python train.py --n_layer=8 --d_model=576 --n_head=6 --n_kv_head=6 --head_dim=96 --d_mlp=1024 --vocab_size=8192 --activation="geglu" --norm="rmsnorm" --norm_place="pre" --norm_eps=1e-05 --positions="rope" --rope_base=10400.0 --rope_fraction=0.25 --qk_norm=false --attn_scale=0.102 --bias="all" --tie_embeddings=false --parallel_block=true --init="normal" --init_std_qkv=0.0227 --init_std_o=0.0227 --init_std_up=0.0227 --init_std_down=0.0 --optimizer="adamw" --lr=0.000491 --beta1=0.9 --beta2=0.99 --weight_decay=0.32 --lr_head=0.00418 --grad_clip=1.0 --warmup_steps=443 --schedule="wsd" --decay_fraction=1.0 --decay_shape="sqrt" --final_lr_fraction=0.1 --batch_tokens=[32768, 65536] --seq_len=1024 --doc_mask=true --train_tokens=517100000 --steps=10700 --dataset="wikipedia_en"
Each number is 500 + 40 x the weight over its row's rms, rounded and kept within 0 to 999. Layers, rows and columns count from 0. Numbers have three digits each. The size before them is the row's rms in percent of the matrix's.

# layer 3 MLP up, 1024x576, rms 0.0291, rows 345-393, columns 480-575
096:535497520463427552459492501523525483527475486519530535499388550481473476519514502513603552468477507480539473533448461448493568491510563536505486472543482455579510491466519494443553503545522482436480478479526538518468507543497412464533532504497576537534450563525475555487509502536431513516
089:548524526508499496493509425536528499421489452497564538539583428426443462471504488577496525508542443573557497494541495479460521502471487519520506463486453546460562573588480460463517465498495529471535449499457506488500472473477554491507450525531537497484462493462492485512517546528586573505
100:516500525519480489557491544539462505506482577458536522494458484505506490542469465486513491425457504476551491495509425511533475534507529454522471414531557500454492495503508477443515515612487488422422520494454527486467513443462490504508575475524531537459536477499510453418494526574458574453
088:506504474555496503491495601463575516481484517557452481441467513557486468502495498521487495395482494516474498504477534548410510473516525474504457495517526539568425553516435564499492469563526478564526462518468450447445435461463571535529513537551572468538416512509479464469489498526495560462
103:532540503598512507516460554518541543512514490522510511566547520464427494449451489557464470495525494481450515604566492540460563451474474513453551561536548523475476501514466493537490449512545482531520504464482545585479490549524518506462441479512502497447503494517514495509508445522473530471
094:452475519500470449433524513567515543566445488486486508482522523477574520456507476400547511507501526491589445500466490473453525499476522564466472486520541453508521448562518545506539497493567485439464513517480505463560531567481467505441522446525514513494496465475512524480586491492470421449
098:500492495482539497524495490464472527455492600482484549371569569504514447586543512509436470475501488522557460531518508581447431551501561448582476585536523490448491524506568545486521477469514515474525522407497564505529517508412510441491502481455491506542538480430520521505429527470500513491
102:484527559455562559519459512487495548548504489443512528471479485514535501457574447476523506445448472404529417466511454498458544497482505524490507514494535557525516475534557565506526477503507476512500558558456522471526486458452502529454463477550496476478458504550534455517544492446506525507
088:559467496468496513528438491481494535520558495556552424481470501553461499571502567508529522506513509446486454460516518492493473490588500436401510556528543538485557455482514449485535491526607488518560505499437476461515428479543404433496510438541496493495561470502487525539519452534458551494
104:440549410500490488570499545486501446519452453475513491460506492511494518469517471526512539425512474464531462454511471514455508446552534484474433506479469550506580517583491544530557474502453454570434420501494506489540463443500527549581513504559523556442430504497461506506530432545486459490
107:560483521553547496496480523471583492482481490535438529489524517527466525497572542562438550476405504524433513515479475499484501576510495513462514533560442494458490537454508501542541426522555397544529564509525473480502492538404538405566516515488535522488528422409502499502447457516488507544
086:480484427476503459490477541502610454521487443477461461493506527450526548484484471607505513500539519564500454500589464511437495518487486506512491512502530508571496489535468484526530440472514494514464471553452455484484463485492596410557487620472549543462440521456554476537500586481516527493
102:473494530483504551471473414528519558498495571465479478528543538482519435517494546528470531481464491468491500528459545426565550548487497521537547506486538558487541479526586541516477507473474476527483537517578449427516509532486528433430451466411450522508564516502528393498504618506495397473
106:493595457465500480451500606505464478480514480471567559481483517506500505378501449464539518406510488544521500495458470550480466432544506556555489482554451545462565445545465570493549482490530483515552431502481504478499501440494570468465544492506472510470506454506552475582519472437378512519
105:511495556505533451516569493489492602479552483536464574542531494483495498498455479555480499468498499520526493516553471478531466495505530454454523527537498449481474503449516476463533510494494504552575503479492540488517449547471539512558443560521485510542522490436523518543457510455477464465
106:449507417498456602491537535530510517447466527452488490507519516494443477530516460487477547489524499503535484533457455505480518483481468489443388499493514483557575504480544569509525447545452464516488459500501503580536490476481519531496456549461538482516464543534461478509482544509530533474
092:477436455449563481454444555563505475463516479475482504477507559462570515520546513525475508467508484491579477508542486501542558478515506482495515479585391573529469461526501515507484495459499452476508500541489483491499464514471480508524520520563466506477516475451484500434578491547465481474
109:552495480523540449562495499544465491453486540493463555456554491501550524470553525457555497561542458510478446491526505521503467444604530527498590535478494567521475442482486433521502456484529462527468537461528522436426579421515452553551532480540531463524527481459547516557498479444561504478
103:512507563441505535501471534471517455509501488504516430481460507506470414552491512464528499515539447521552530469440504573565516542544446483557456551475530495474428488500456496514520505441532509462519485475478470541537473534578519469472529464440561432489450515426513553522510505506502484501
117:500494562584437488501493530572496514450486512543478484520577493475460480483491521530506506448541472513504466550476534484491496432526522524507513439540460525561442510470479473540478528459516500534545433469452539580443446541518510463557495479465482505477522509517476503496460463560489501467
100:480568490515410482523516606528568486461498515553501510518550486433564399516403442527434490510496483388545443538535479477492454430481546528497534468579496544627535498463458552486462423543577449460483497446468527523485535570531524484534536522491495471471529522553502493514507540423491512518
089:474550512506512511457510505542504495492511519503500498445554529530508446434536535517515489445521516504527539493466467439460482535456506556451492478482500548429496474493454501514449440464428427436516527569591535486487503476513496480535524475503494500501468521430454523498419541495498538488
098:502445556528536453432498472481538547521518535500435589548495423541522477512489462473527463527448472561491541492548468496451471520463503508524532540462504511543483511532520440479491537496543527492580526470542472507437470549493489489551534539533529528459544499450558490535512524442473509482
102:589552508502583471474611574585532527484486486486440439526538514495551551447518504448532543520546507552572473541473509505556547431463537542481495472487476454534488551455516425520515548457463409479464458528513470516527445514469475535437519476530503477516479532466492470514472458516541524591
102:501421535472481560470503491505509410501442551549464472488503507469574516509440552506476476515498492484527519546521532521566473429515501501523482390499509477577491561487515501510462484516421455458448486525583484536516475551464399477397532526491481524503493445511504491487529538525516527518
095:498437494475513456608554552515534452485606606475570541467468485466580554463493488550533470454513452482507442524479451536510468510498535552511524560493469558486537516629466489459541454494440515457454450529507415512526471524497536500540471451497489539436504523467495527538538448525477461582
108:539453552535474550420418456508495454587470491511491485493528530508550520572490525481470480537515503500508485491557455505513516441507464543486580482487558457531424591468520457564499460382512515516546476507519513496415521478510435460497511484478520541487411451506559576536498487547407497541
093:494518478476478531416553457437531582513529534480460534465498494446546584493432509466479544486496423533442497489452488458508475528525485543479609561509567507495456508453513498496465566487503546462594470480502470506473478463543500491487450497474520504484516462447500499544508436511558467518
105:422515537490518499506528497527484537552454557382472466464531527448500460420518536548508498584510459491427484474497514500467474492487494454534535533482448491481646504503479504467447460460457454469583498520464569452516461443485533576479549506545438441544460504514502479504459518439503544499
103:498507505550575531489482469429455531482519449438377480499475566538449487467525533515433512437570522537466523490448471508428529517499520584404469520479467457493510527449518493510546522465438521511484495541502489524500539506536472519536498495479509423590502475465482504489491555480538533513
099:498478448512547386492541438551510490530492499499509525479586478486514581461512520507455449454468487524513442560473545478481476535493437516459461466443530481425474545413515484521495493536478492387637514550567489466400514547499501514493456539460512503541528536477462439496462584456569453529
091:507484465491512472498540537532567489576515531481487588470449477514541474546561453426567482507533487503515436497467389519484434447492508516445466543451508473562485444462435492529432482500487482488470468507546451518432519472437436427500510538452504550458475519540573465545523463413433572516
101:495519541486498583475517531562491500549456533467471538526501425492495576427530552502478478496519458527524570463482549510458483574562539557477520466456483504469463441484488418502496501468526513476518575465513468508447544489492514461469510519538444560537514464530466487512484546507495529504
089:498466530554477529523446544627532470491513480594518518493518464494459443519562521556507421454497502545491501553460433518479531487528471473461421450544533460456518519511500540435544481473549478486455515519468507515489444499534537489540471520528562509522528522485536527473413553493522543464
089:499516483494478475451565522541492470519516463598515495502489559418478435541507429491420515520456543498538511520447521503516540508455485454532454422535523487545520495481445489531544500482517464520445444580470519549543515410485477504451530516499493507506491493527476586436443517503467511491
116:509513476552573508496547490510490513453558445566571512565564447467509542451448488494548557423494403483541446530521536501494532481533432500468545510496475576500530515505505510479456435488528468497473459538548489509475499461433432548472455573504441511469509511552488429480484464461507506494
101:526472558486528502455540544480466523402467563547558476552452508558524487530429567482467547417489478565499490417514443469601401558487513591526469478525527468540447575461537452511512529492478525425512490435493520508466560559516459472535568538496500421544467557535527522568536528482554478544
088:436475568471478567513462531453516548516532562542524489509484507478551540507518532472471522493512413535455489525450470431556489556538568479501539479522483499470408519505528496424488484520496499539536521467483452519473520459494458447510496483525513548444596554507448497499500484537500406523
114:532553484417424491508577491447570554489507480513443444587533591492579482529529446500567546481501524512496426545516560534480527508455531494537484487448517537530460431450500508527457494486413448479487506501525478474546487442414483502510490446518466467576487482480490535585463480527520467519
095:452487457433555487507458473417542439507528586575468497508455512496526541526441443588505463578431458520486464499567388510468461487497488550510498526461521476487481447502498516492478456539442515424519474444467475529463548548471524539531496488460508484475473506469560420523520432484498565500
085:544498543464448575537507502557429553524512481438484526471555482522535407516545532470483517531412566457546473498477481484576471475572539481545516528519564484522532491503549463470489559508585524544515452462539452528494479456530409484500588440499436429489536468487480495478483522524439483540
097:507411483515518576554539500492464427469527568528568436533462536469494568480507501473548448532430591517537502589562583499546530462480503450553499429500531491488476516425529562506538520497447458498553412534457476500502504471473515494464475505445522456435508524542457555489561502519566543470
110:528540469515486465479574525499501529569502562421484502460523470480490471492504471569531510489541486505476510516551511496495549577488520557572565512517433510496492574505476560553504489514449430454521474498507497504558376435487508519490577439433501483457497568487416534506510459521508487503
108:464466500474539514484492472494509502494473504503473464516495434494538469503461444466535517531513531474490492496518465512450518415474557615513515497509477512525465464536440511503503491494449562585532498455511453472412612487511422505479531504516506545463479467520492535523620478454478529501
094:559495507529492507487472445540542500491532540533554445527549487577460496409578539452505483463530488478496456546528534436461475521440555533469461461470430519498522491391484503568516493471525422469505544545517479478527479521523462483547474494463537437483500515392381524475472517503499543492
099:578511498503519534493457503517442474518558536496514553525585490497607435523505466486451525440501493516528430474521482579560437529472472422531521500483609458473472593477497467485452561517448415459537544502521496513494508578504560548493508518483495493533541633526459526513575564564496521528
111:433552507488593554442487545500476492530530448455457509521487467512501491454503468479501508525460535497534506522511465476491452478497555524565503500531528510441599491505614473535475483476471565510540502539526481424501569470452516584513509505515443515435556447506596463467461525523466462504
113:477503482495538484514503481498425511542567511544419384460529576456436520495509557478482472517521521474479535485441511524552490500600498450470537525502601427492517512519534443456549549563495531489507539502494492522497407512439489526433479451478389416574489473456570522508454483444488487515
098:483423473520488509558505481545460526537512459419479508426572533490548527428434583543411469462530437560499436526539490495495522449442537502484519488492481533438463519471525587540459485557489521467437513539498533500510531477524542535486516515475484491524547473537451545567408481454598496496
# layer 3 MLP down (transposed), 1024x576, rms 0.0224, rows 345-392, columns 480-575
102:515502458473505508498486535484533512536567570522487498563522443569509613471541522547507527507521527525478521460493566469586530436508451567452537495527504472473578512515480548541498453497512479526507534519512446514477462567516562386510472395477417439492438467474479422505484438525457473484
090:512561490449402513499555569418530474557492535517455545477443510488545566531457526460443526524501545466474559578418495517532497502562475465471489470506506472560456475532472534477558572459517470503489510487499441494556486530521463533508534499439493454505517513526538479470502518448482447550
105:498465435549540548472534473535544451515543468507488454480502477517501557504476495533463483529489561464519544509462537498485628468451454483603514493492536493508538460456479413474602538633438514580512482469487498511444511553438590536442534489536497457503490479525570493564551466445560442465
097:515461469440481519445507442453439461508560533529527539564519469503518518498454485472542577500531530509517487500497500436562538530500516502503515516495452474429495514465547458422493526509486488471518541520572577495548447541494455505499519535445461546459549465501500526517506549468463440572
102:479536459496509452507558471430496636532482481487481577493495512454515571515529548454475425464482552534519501541440480503537541501467477461454520507593487516421534471504521564520513460485489506511482473544522526497489459482435535516441527499467418499495460471562424514480521596478532496566
097:543517511493560502471529452506511505481567511478543455492514496547449504592534537503451450540559519501469522459503465500504478511531493467525511538460520572535471568472484425446505489514495525531553482495506583630447448476472517506499473560489541500484489546513536543463474487483556547575
105:500432500478556569522461502529501458548466480495454476551477435530484547518573478485518431568504494474486537505500512457475507433494490498436478482558526488536497487468496461502526567466513445472491513549527485535462515450509488520459470516598540515423452468490521481460611510546507497483
098:548522536529523518451436473485496565549483479511450506452479503565466400549621458481516542480470515543515511489466538528500526492485423520525443566487463479511485523552554491486488468493533481554480543526501561556516508488461511533422529482465484535472543480477463472542555523476512485484
096:449524492532501501464496507516502462473450499431429585508534494498586494427505431461491570522507474518512565569472505514501542518426473528575477451458491502500394577524465567499507505470405484513445480517548510560494554527468543589519490568446496496441478489501513467476537521481551471484
102:535525538524596508552419583502495468496473540538505556497488481469416407448510454510493488491435538479564485440517471549499503491497528494573481527531493458458520538509503451557557484493533505547524452505554556464464477471497472476492463539512513547407480479431516509558483571488588533490
105:439503497477530400468484492484533489425507452589454465449472522478449489491538502473506421485477502464477482497445458521488454547584535456598475537487542492551575507501484454541481493523418495567518551528568516478457476480562472441521417455441513395500451524413533456518461522494493467488
093:505500560513499496501507492520452550466554516513510510500484462504466468522538557447505519576437587501529508450463540532557515505491453551460518461495496510491430490448497498487489509554542514543539535539523533468427521552516425573455564453518496437538523468485437522542528408435475486548
098:494482470502515479522478479458484499461548586531419567558473566530529513571549520471474568479414616507471521501487503558457537529469495494439487552477446499489459542558479447469464531523420535524520534536497520535384556535466574496553465520495513466494516461471415518517503495509431483497
100:437452546444530554499460509498501599576493563457500533478529491459488445486546502556503437496485541520479532512445524493573489502502559558525524472498494525450572549570536585552529525557486494538480472530529536488554547507482530545548442493551557503475494391457445481521524489497511475529
110:491510482498533512459478461492526485483462422545503479502496553511454476475494510535540529538452494458517559526489524484535473471509553527430483515508519455452518472444421568518456459552524445499499529515444475549469520499484453468449517476419542548451544497474408496539553489504561521524
100:518483457389486533551495549534458508490457497509560525503449498471417442578512505485464431511467492444495483500491466505473444503528516523445491478544531536503468495559470504498499534577470533547467479467498538540561453471517542548483551519494550418501500447477480523466525539468503401572
096:547573501564488468544527431477471522531454466542529463518453441508474492486453457538507514478517451503453461512391566465509399514461485497531483471463554424470509486505510487490528483484491514552520442512481489580469490432552502455539538512519567497497480541476490488521452559533562526499
100:516426460465415445401408509562540480537477530509512423532469497438492499522465450532516454504487566451502497470477494498515517488558441487519477547473402495493471456463526509549472538472508487528492536556484471474494475506462509525482495404466499528472471478474543500391474516527392562498
098:551502490621531446522531466529468554465569463465513584468461468513458504491473500555490515491502521445464468495517449535498494469532485506572533450474576521479498528449530508509522542545553437457535466478487610535507542530524501525467530452422543476493529445500519507423475569543475457490
100:546533536542498503514500472530435486493465477445442525503512497495479497467478440516465591445493446527472569518493510418535499512493551526454522509522455480565508484506453491563534530469469518444532418480504518613462480516559456480475478498541528543448574482488497491516477523474480448530
097:444450515475515484489488460503534520533494456450499417500475446544546509411457509500527460455531490554505522468545479505483549503540415470525493549532447485584468473526492498534502502488504501494514518458487451509451537556489535474467513521464401505527477484511527540463507496527443484549
096:507438441484490489525455454489515506500485511540517431498471478496491551578468486519504488522501514497501499512508494597478515520502530448537451488520507457606488493477493443458571558544569556511514491459471448522501481534462527466481466533478552414483503510530496497504578469490535489516
097:511458444506466524544481445457554431482472541503422505466516464486534494515429503482525492484569505551516542536536559594474486484458509453525546499540560479493487543574520478533521488414560529495529572519500491542497486478551523482560494530456464551486584500427505492526482519458487459452
108:484487535498484577520568519460442464449531521491484483524510544446548459444491523537459441473534514564469490497458508497462506547537445532512524511570480496509496559493509576470571578536540486453528477475517471542499515440463584453587440451519496563517527530434488487586534443520497490459
106:499529600507498510521521512477499471576455523514478516522527580496551492560484558454423374520530533495443542466579550477568457481541506555484530468545497506478543474501402508448512522486492559401515473446467466496439513552527460449466482460532452547454516541476485502480515497482441509493
094:550477407517569493497467394437454471542562440568469425519475502573507469458453471500518504536504477498470495518523503492486484508575524497481542513516505406485477496511572547556477429534493486520552544492578476470576483547531432426493509468562446514598541471526582498532491520565508529531
104:563496510459511409482489534494514381596498505526484465533414487483489424475566514551446497588504468541507524461529583473457409415579459484496550418478551477508515440512545507564480485526530483473493554508494515496488531476515548480424488533472557558515477543532582529518504464462482475485
094:432502466562543499491463492457471496446445478442490471468534545491562547506548512494521469557496503548501439561514448456531508532483475429523507537469489540496544561504557462447490498477570452442548496575542453486543489561439522486518472510524525515512472519569479499543574496521526478459
115:483511475509489535493511452522345448385515487546527568423480462539520411458489472505473517487510443538573471477387560529548468452568458460502523474528557528495557500601458522444530535494551505520535469478549490495454483435539575427462527519483479505550527504447477528474504492493520447463
107:476450525497448456472491540583440521446500482523543551434513507439542463494496469468517486467517497558543521528527544520393636431551391467447477514448533451522541508451486514484601513480468565518475459402593535463484456499459553569481577510519476442538432435531503472459407454532494485506
103:467448534518482525541499490459473499507469444445475515525503472550431474545580473509493586504475485484439588495585522578519453520577582531518495449508517497542485538487423480543553444472459544603515481514490440498504474508521499483511516572492405553475414498539484446503508510465461531535
094:472535477529492433452496510499485556509502518458481456526574499506470492412547444554446442533512468535460502474511526524557519501511507467499527498530512428535502534482536510501538537504496534556512495450618528454483533473552492489536470437512480433520542475431492506433415435490505474461
100:509429486505510464401494519497484482477545488542511531562524444474489431467426406461549436497516552482523525489527503496532489550479485472444512471445551513489489496457464445546486484421489480465559516480519529546546491540488447523595499512531492562476509552457560468424500489520467537477
092:490474486533541532474499506458542521534468536492555459434481517468567522472446516557511507650507533571553543467544518459478484538495525451491510504488580574510449462474535584597526507452468491533503484503486462489504501392493468470504503494444569505473537436555481485483504598454478495485
091:524502552533503509419534557514470500463528469528562559463517528512527520457530533512460671440513466519550508531511521488452475556527537502479546501516529481474499557533485503567476519533497511415527526497502494520467517455511520508593528505471543530467603527551476459457515461484536576544
110:511546465578489591578490496554480555449510486463567490470504508527439524505569468491519503489441495460628523522540538542469564469519494556481520523607477524456495519548464539479523552537525522599469450533461447415547532501489500510476397450494492544417510445478469535468532498542482478438
099:438535493515520486516464497426537415480420518494520461469520561508502520446497540522546492524466517493502554530494574526444497466492556497468479444466464536555446493486536530471497468495551439456516435543522503526513544438502469467537558506530494564519531481548493477492479410539454520516
095:495535506517479485479559483479479415471446487479470524510483484497481449499440509507541486560473586486537510477517485562500520461459456512524467524477513533538584438474474441548499493472446525455454504549496545495529510525459518584473559486486518552543455433492520519521515523440531571496
116:476520486449452494478481524440552508510489577545545526490536486480484454537454542494460549508436493528568515475555540523457434517520506521466487502497449515531527569473481460473472587558399551443472413512500528583533438480479511497483501463512522520490463446571500473537518520487509536603
095:541586483535476477468551542522560544526532454485576514514472527501476479478478469483496539449475580401530500475468499459547517472500554486423478582457575504532490498446551509500476468545535424530456476483501490525520527549525475505452497492570558576508557448574498525520551520546443504506
088:469492466512515472475506476511540475451502483484553459481471505554399585507483530518537446459553464532472498519525495489442492530417437512434442474508480548534450557503454541488558445470467499467480575515461555478527504560471563482498438560464518508519483532526522525507476483512539555454
098:458515485508517502462486578472442532526508534512487426470542435511436467516460530469496440551556554569544472552504516468515569471499587489536519499529589431458537472510561456514510501473510551382498383515537503472537535490499456513522495489517477472502547480424440521449447476505470426513
102:496442566442539513546486477544472456476529487476479528521522482440564417444494520516481457476563461512473581537531523597473441502420478485522484514561513481442502542505530453503538501445577524444538478393489555447499430495413565491549495530477468555476500488449526477500502497509520518521
101:570557473553470514574493553530489509533505560499509494447474549534516452552539538527461397496440482539548459440483532500482481520443480452514502516532516425493455530475476446484533515563550485589521532484538503484609485568565516504468419516536601534488456474599509465492533548462510512464
102:420479457497543484520508532487467457476495445488457530500487461442527516607477455510481477538471551519467532473498446573543508428529450461501504543555556496520492535511484487431486527555501535506514506482500546525523532518492530492453517493494475562531502518594600451512530522482518447484
105:436440460484501529522477465511456595499442490512477452491514492516509477456469463496522489503484498511524442504476502503464568530490501497500445545540486573523490533502474526455519538505429509439435438482482428619511587586448495496439472439549525510540476450560525544480489544494487511450
115:550473452557542503455501447537436508526471471524550440462503511491509504398487548473494591488557507488535472460498464433533494464479529487482514442501486497577497473473497487542551515504519476472564503484537458456537528473448507503564509453488481569517497486508499509458425569479459455541
110:434539536460480531480592456556559544495520467481520455494557475487501461546497573526487617542420533545439479520480501542546561495532439417501512544420555526525482522480482533438465489560498508477489494451530508521535511492519496480497468523491399403504470447516509517506513503479516564506
# layer 3 MLP gate, 1024x576, rms 0.0269, rows 346-393, columns 480-575
096:467442464545529519493512479515572478535543485502516483562531447488458511426490517577530511430495502530580460489506520482490548537459483508505501468511485500463490510461554509542480485550603502514547548556540559444454509477460443563521482513514487551505458576483497497517454565561489471471
107:483505440465492592436488555532566359465482531489495531526532547455516560407537519532511524521475503509469494591565477475481524485501503507553534440466518518551488553496522451462470480532548517489481445534554549560468512506481511557527483521516519498505576537509559523540467471424492443518
099:452493483449589422488546520551473500460520466513469517549512489497452493488491475455434544448521508400387543503521542545504543527477416535516498519482407505455507474527511463501481471520445538586483522513472501490573489485532529433511460496538494453465486519538523469498495471507444565499
102:449509425474504463482572459457549583493487538415563481431458507423537531522524539516516545470514537523562540509494481493524484445523540498366523476522514461477556550455511516476442471518502566412438450564562540479452509497470458504502481399449479533416407489529551449487525509539545512529
103:515499462504469520535462425466470448512516488504493505523494509486564565510500598522496527534484512505506471482446473461448519438430486501517507479510431496390446502490529476487475485574501501504560571482503481450441561556437482499472498526448461553558517415499445555512547514493451447520
109:527501496532502501577558457536504534410488568480468502439567505499487451486421536454456521541499524476419510498518484540564420549524549426525499453472531496410565507580529480444496575536472565458503548461457526517547497488445548471574511517584499553551546588526498564492516535427440467437
098:523539447508476463473474555463502503508439463554459501502501518467482433557552513542455469560496564487516547490515477512535493475549516585526435493561444460502512521453434563486435497478597524495498509498504461495498541522493463514475547553481501462476541506494510490486508488492437549491
100:496436429537427533473484442552450574508573450566477424499551439522526489525491554542497480516478505535493501455511504455574550567514471421514491513472582536520494607468589524462486546477477479500522507486498474504546477548549523565499432556454499450536556478463440575453494530557540534499
102:538477493486607432581416486505531481482513567584478507464493459498483527450521495501504494504502519518532479525528504517469544475544520508503518557533571464439431523494510469511494495476590609507578482555528519491496526504404371440479511461463466486510491459493560529519456535519527484523
110:472557520516508464483484488529487539529592559455530510559534474507557509436506514486559528521411447444479535427444465462565507484474478574493539509467495469449546509548498510441445481556519558507494439564498518477440495441460499518475489502494512495425527471518483519549566458498518470470
093:480499547582550514465572509558556480486570537463484544522497475567493497475491519490536528563481515567509478523585473530534423492445470526541524515434422549498562527444554518509499484542478489512539534525514494496476492478551529558521513486525519525542503549521505553525550486450479531511
101:540492464503482446523514463463482495511418550505399487506499512529559520569531582515503483485403553536457509417514492535457498557453460482491440553455444487507450497463459412483512487494491549502519559462518550505431500553467477495540502523493503433529459496493470542598455452502557561482
098:449473574480504513493434445489561532577459526456437480468534419529494538492576556577475450542494532488517558496492400517562510517521498555471520566528484480526480517527551446482466464515472547471443494556556490518523463544493505553588443513506538462465502409426471517471531514494541419510
105:490522485490511478489507430493454465445531534449550474421493473526593642481509485468495525503554460533502471461491539501560503493443483530485477463464573490535441596557514434505493464494493549496522436457506441491479492460524527518523523494541473460460463541555453517523452519497472478505
100:465467501578531493580486533440542478474471531457471455452507523490530530516437475551479521530513460524521507547475428518520532457466515453425484558495485449547514497503523426512491449557470481515492533430493514540454486513455481519542533498450486532467470559510490480560507475458527557439
103:464511444519436556544530415504499542547546489467465503515452507487490527506495481570435498489487512578487511544531623427478491509411515437476488563499485497468509462479505507457537518506510495556508522560521499559510455492574530502512488487456505508486565582577432493526508531498571528443
101:540411520433477501473561528504552543591483487510495470526450529473478514561458438525486476485487511470484531531455448528514501432523438547489515547495447474500453487515475492507467472516511512566509521565530484488513473513515553459486505480494464541432487548467537481490478458552425518588
096:448483552344533539521520524401598451519489542507469448496445479484488473562492495487556490534507460526506553459508518516532526504533500486448489543488484477505493512433438508526464479511508578529491546458475467521494489516507527517483575529451477471497504510481540503554538462452487515542
098:458508494481518480482460491464536519488473569533486531474534478554444501467488483512542515549490469508482419517479465458459481455519564540485483449475433466544475491480403560435430459470534477556492481520486489519455515483493488464500547527491459473463429574525599467500477468505504543555
097:520469513456537497552420470502516479534499481450471381536433504550503553368567484507541502478525519500486504476443477541488508476526463494497477517476451427541459485594513499474481495530484568566483467510513456498438426522473460456477500481494394521469410475504557458537511471512429571537
101:468459471467493436495490529515444533449490465479521549431531549476512507566427565452446538501450511519490509510468521575521549589531492423498458507519529493469421492552602519526490530452426510433541439543536544483571512483448506544484488548488442524589548477537526565477515536555552440548
093:508527464519494540548474499513561438448478519457476466435517485514521601481447514501513479490521483499572492522517545604505508487484508567542519512544524513428518495483461505527497493476533582522445507494469477487525500437611500538524511500436504490461487474466483474521469503503535473485
103:511520483539510526437460465470453554547459502457464540492467502528440466590508447434456440536486518464530524468588470480486495520544498530443506623477539512564478470459486545479463520501486578494517538447588479454512550488507517506423501495427477469478580447501482503427489568505484547507
099:519503407540494498474445450495462513504399501479507474454502558532450484527499472486537467514523485449569500469429427489462454476455488521488483534545486483516486461503442525449426524516506491543449565527589504506498583442520519523541638484479545429549523506571522525505502537526524528484
094:543475464542599507553511391396407441582511453529460470486457463580546480443467469480466481511520503515463522507508536516574490465542507517538562498514474475506468504396475507532503457551526510582533591523512474504519533540499441462422465461505478501548529533549546520531511528465529551541
101:544530452488513466539595536473542432572511540465541519576432515513484466438514476588523548521432512468561457506486533477456474465547550485511503459499470517509608469516498489513558468576541513526504513514469491528522498513517575511485524473507500579487497563514582494519445456456502508504
093:479532445564577511533465543477495429508458446478454513514526551542512536475569514526563463555502488496517403521512441529506547479473503429532472507495411509459550473524522498469516443554524441436440473572562530442478538555488503533535531500455499584502460513575564473502547514511455473473
113:473527482522502523485527490442542484572499435532539498559433488580562459581445466465457472466489545421514512477436451512497523513520474533468426539540513453548497461522454567514458453512528493478421551479481469477547524474562438454504520475486506445502512518551570434446480506449475516486
106:485454479461487512488428515462558535514465514503477484527487437492523560540479501501521495492507443517546552489533534401492544465466516524456594505503548533483427465426541466497535497468504553552511507476596512482488559518474477470421475494463469440525551520509496505552578477448605463559
101:465550407508470520498551480508515494584571442533463438532518525505472534496489441526498494454559501528520488559473512469489508526468429501487477486471430442534504461489507526532445452483465460502470449551501511526477444405460498515477443440543441511445424501496527452526460469499469478498
092:467571542512520514479502489480504542482483468439481497505550511527491474446484436637473468535497506519521526500505505530551553482528482501531574503513522431475510488506516542500526541471502583535496486466531519495460477520507518539517397484512443464488489448444503450402439454561533447490
100:415468529488568532522503509450476524470508521516466460514455481535480536512505482544485520480513542548442542574433528472444499452526462530480558510581442470468467462505412458468497482489496533502439528487499514535505422540549478493410513509459455458484435498502460463441524511509434515464
088:535519537454505434491482481551486534479579498507484546476543447482434444524508460471498491444495526422504461561468443539510542480473460587546509472508488413454522533554466462432439472564540501460487523530481474477469474553531529481486503488584461511539484574447549513513480451501500527475
089:509512435469538474513536490470502493527431465446472462495465534490450504519470440509520492572479552511489460496481446569513525487525492517515494515512528525551523441474506533424528446502517505542443439539536508549510544464506442498439509506512457480510452474465509512528461478461500494484
114:551529468427499426503410436466506448604504539439442500497410497512565545514475532531489512508408488513452474516521442468455481466501540510548499520460502503502462455459489423450447521536477569431572517516544533502454457509446539544550542471450518509524505509467584515529478512465456484476
103:445513475405486510390494521449450502488406506529460555475520488498541499559488464524515514481531491547534478505534452453496506507530500523531455462490500498502498498521495432547467478538547527463459451481551440423438488518513506507445550462461484450491463476501565502511579514538572438524
101:544434513509527512481487500512499494513453490522512500560493461542561411490535421444529497533444583515545520491473565521464479495478477506483462590448518436544494480445497474477498599519489501434459504516576491477526492468490473535482526526507527442481506583486477498477503544519522510479
114:532485504534433401526530564520545485423547500478510547485572518489546552500509515499551497593475407527483401548484538473530435479457560464519566520526492521522492465554542437558490477499541458506533545521517482496529477482525528508522459508509525535513531548524472514543477488507541478492
091:539572500501453536479511566522502516556523483468498484480473572561510524487485464486498590517466544484498511475467488452521487417478530480402503543531541492558511481460503522498511455543457480564460486530555481462508465502534477490458491512514538592440509505555506553522562511487456483477
091:553492479565435530492500516457407514566502481532480570564512538417515425524474510531538475548442528435454547519523513567480509503452486468475424496510555508453524500463472524544560442453504506414470471526516544525532429490476442495493571511517466495544495515521458536494512491530496443456
096:484474506477503523502506544475533384495462581515430546517451509494503578501456498543542445528450528413541458468540431474525443508485430514528499477518425540492503508485466524510501482461447478521532511495491475498444533487464570528467481535479500507457550560565539535528531503526522560480
104:500533363518487501490543522440516489582504611458500440524448517494470588531497523526482551536433533444511442481535464435485506535495487476508559544464462524515536527460517520520457490570414525494476548576550555431491456477461527509515534438480521516493510526563546474500512414425487460527
096:544540492539485513566504566459513473498476513474448539470504526493486524543537540561473488479472481531563532464474491481483474502486491485465511565509546411524468545391479484494477444580526482537431483487501481551553428513516513518477433536511522502502429509600538500500477490481521542493
111:506470488515460522483542471498469485501523495545548478577437523478541449584449506509464516481504555530521475490514511472544550549515443520549416445460515452491437508500533530444485557489463526449570467516581529514512541524541475565403500539464510541582513517543512455405544594514529467427
109:473498477439519482509509471533461437515528481534536427497532539470421541463490533566588475493454576528576488507470479507486522528415483445489480424569413555511552478546447420411482450547490519563461460573481523513498481434447505527569550555481491558521491526501483481485488476510542523502
104:556481499447513516544421500533590494480497534398498471495456528480504567463423497523595442515517486513576487475500430439496471509467559542486556489534511503476482537515466506445431463553485579451461470531511417548469531444481449484454435474477571575481501502535519509564416475518541540484
105:469491478441477472496505525452643500516495602546487400393514525426560476520441480511458521473500525459534482534546449521496533484486464523523484504481541439541453517459478541492482497435474508465417522478477480475487488504541424478452477521377462485483502467458573510519528451454538498523
100:501499526513540460521402535494568447503472436522469441542479453548467536492516512528505496535495465522429537493460542534502552481544419528506502554436465480501464496567480505481507431456491519521433494508543506496481466535512510490502437403536506462558487405497579484457469480481432559468